{"n_kv_head": 4, "head_dim": 32, "activation": "gelu", "norm": "layernorm", "attn_scale": 0.177, "steps": 4535}
Each number is 128 + 32 x the weight over its row's rms, rounded and kept within 0 to 255. Layers, rows and columns count from 0. Numbers have three digits each. The size before them is the row's rms in percent of the matrix's.

# layer 5 MLP down (transposed), 256x64, rms 0.144, rows 230-251, columns 0-63
088:088135078151077144131130074172129110089097055125072080140180100165104126124169164100169120120159118148187100167109133129104158142189146115170121137095120098128106102152178136188106095145155148
065:096145146162131157119183125160115102161079101136087108046045149113147128143085143145102153138123153121186168117112103119139135112079167114077117133177107075109082142178147161100153140125188137
092:116147116167111108112091154128150128105089123150119181156057108137182097127142064108153097136119134157112156107134074138116124121174193110124153022093144096173142098159121183158169129104158134
129:129149153169113103141093066175111192122084148202138114158108150157149163157103108122153097105137167085027128155116132162125164103096095120105141066118127164102161139142123121121123133179117072
089:164074123118124149184130093096110134148164143043156125152093115176131167179090134120128111146141146135104139154124098169152179159167097051083171155132119081079119130101115168139079108097169136
098:133176091127171130119102083140138111113156128081121085131107142171125187139113069068138135098177116100082121166180066100137138189136133127106180121124163148133120123083098084088172162175149167
096:169115105070096135092108143133132109136121073093169078096138127127116190121164166042073152108103152131187130152112168108133155186155110137141108133125165136165110146098181059121140169147162135
119:156103134096128182173145109171085058154101124120145153194192081062081094111130128139087131161125115104118152095144130126132076122126107158101202144184078130122094138113123145183142156125118133
093:105105143074064115155124139138196121124120105152114182115142096122108114171109094154114148082171112105188130116114082114179094117052136154162090123149091161157098152119161171149187152167113083
080:138077122098165081106160067106153137143126119141175093166204092116127131108121089145080196146172131107123130137178128117162164095153099084162194046129153122112131089114154118111148123161147119
106:097174099113107066135071134158118118176100154117132116124151149100151133052101165166137090102119112143158151154121073144108121132223142160176205080091117153145127152129145135093126113090114162
110:099160124126075145186186101204082140133117117132088091142133158139134112120172143131139096110123144145202082132118094071153159075133153128109146163108091112061111160110152103102104183169158101
106:112118107134096158127126138114091127120098106153108129078178164036092125116185154121097116148068142099162152091165160098136161148174140137136142120135122202156133188112134097149108048099141175
094:130142094125152108110153153181134088108088087168084118133112100126164166129112086154109180125168116174158093153164146153098086076074126092203086194106097132126139075119151160126092109170147145
108:156161147112128135075052086167133081123115167137134144143087148163120098104151102124140063147151125132151150149183079114143108119178178123111118106117135153084067092128178194176110150078104155
114:142185163140130100118101079109189122108141132156172103182095132081105096139110148069123176069108093104115166155098156121088131155093170133111128127194127152149169152108137090174175105126070101
105:109110125105094129131124073085127124153146147179123132076078059103148139177194104128121105190090115156126114139143099124116175123097118140125116137134116126167127145074118162203132163205167069
092:161090125151113166125157159130088201160113149105111090115119169142163158101212131120090101106099209130109176102145150085135074110085117167130123096129137151140106121146169096118114092103156057
119:144096067112136096169176088149133148119149163159107140188121074157098093126120133059114154120169102160181072094141150142121098122117123111227123095131066153125146120158139171152110095104128141
086:141081159115104060113145102195138104134083141144137125147081090161080116118211133115090148122091092163199133128135119106111191098108075169190150122130142143123097117130115143116187149092143131
120:143148121156116142159141131155136131094083160102141113152183087158128118162186094138180173058139069168152090119124128097138094097052091124160127104127087101154155126159170155169123074129066127
107:170103091163063087128117141112064080113045196116199164172096105126115106190165165140130135143178105104131144094131096143169127124131169107135103149113124135105084158117171135133144121155119114
# layer 5 MLP up, 256x64, rms 0.383, rows 231-251, columns 0-63
074:096105110155126152105100184098142136123170096100194143178144132143090078117129090105178097137058143128160127165100065102110152156128125141155121123164165175135089057135160118158082134157152186
091:112177071063141159199161101140128156153169101138138116077156105143147136145118083118138089051124089133107120089169135143125106139086190203132116177110143126096140122152156141085166158100111136
102:118135102132082143183121156057146125125128140157171121150151161113157107111119109120109042100140150139158146081108139137120125071149141114064168077074193127206096147110184128143140157122125100
095:087147108131150123147115093116127132186142118132122112113122123186111159173122089145120157135138033146165117133094105144102148118120136183130168195185165140105135144137109159185181055090086084
103:086173125137138108180069168137123117124111077150176133171163083183098126116153079117103170074186079081167082128097109084149126150134175143136130108111134120134128106163087173113124081089160141
101:142119124122130151103123074133134158079118177121130100147177139169149190110117049145169120089157095194126136139109141155072139114155152111131164086068144122070128095192145110141068148081138122
112:101119111162116196103132145156143133155154162104097164130169129137113137108182130076155136127058076115108165112147096073115144135188093135080134128103101080141226100135186160122136152131136096
097:084164168089093119163148179090109140104134148158097137100142092094116112154112095148140151105199173089181117123142129188110177088160111140112126098115131154144075099186089200101154120099093100
087:132105095118122120153140157127147049165092147153122094144152093137125129129157117165030150157187123071106131118115189114108086139130188149104124076108095123102154186109148119167191136157117099
090:170190141129114096075082158097062167152103107082159118160125090097113120098194125150165105117125112175162131160136120133138165084172069111153167133082113103170117132160141124206140110126101124
099:193104106115153182155109089138121149081149165117090093142143096116141112106164079095141157128183093109177094170166160101125112133100125172057148130110075080093088123115183116140131184161144151
096:101088129187141052116164151077153105171098104128115093149117118117127176145149125140128098136176185098098110153136138135062143073114160109132083121215109114125165151116150190136143099141076120
097:091134113135108133056066161096171123136107100099107107112068110187082120104146131128110135097151178117153122106142129126151123115151147186111208113137157082182154122206168123087139130124092089
098:106187164131147111133125138090085172092105077134177099130190053163169173111130124116155141156132127075139080172154144163126154116140160114109122152128069157135104164095115131205120129159114075
109:120217118095098108135122160119114131116139151093127183157156140156142111160130177122066140071144140075071112068097155130066091205144120132076157121119144130119085139127159146132151100147143080
095:111134082133171110135125126068070079095110145144112162165127137106137024179158178204136078110181105091150110131110139111142131149135190120090140136108138113172125122134149148139170080129139109
103:148109081157149146190139140103126108078179119200112156149068139096077145162141097095134151157139134120088063147144084079120123165119187143121072161101096118165171131165171152162129138103126113
110:159049105134199167115129145112143108101150163194143131181123105127131123099108096121089106132176137159168191089109168150108138153104145109133105134166132078075109098117181167152068082114113146
089:126176158171083148150140081128130107137130180110120129153180126129179193101116087065154105102120094145096172128120156159111169075140109128134078065089145151073183123125134127130076169164136161
123:159136130171139103150075113099093081100093167127138138169101159087178133102078115086159161123151126142161137099118124176098111079151130189152068042118130201169117090113137155112151115113133130
112:090101134118113138084135108152126108163227138089155154090200117140126136111151130091153160083131111095129097152163082151090129062160101133109131205144130120112164118058094112153130181137119125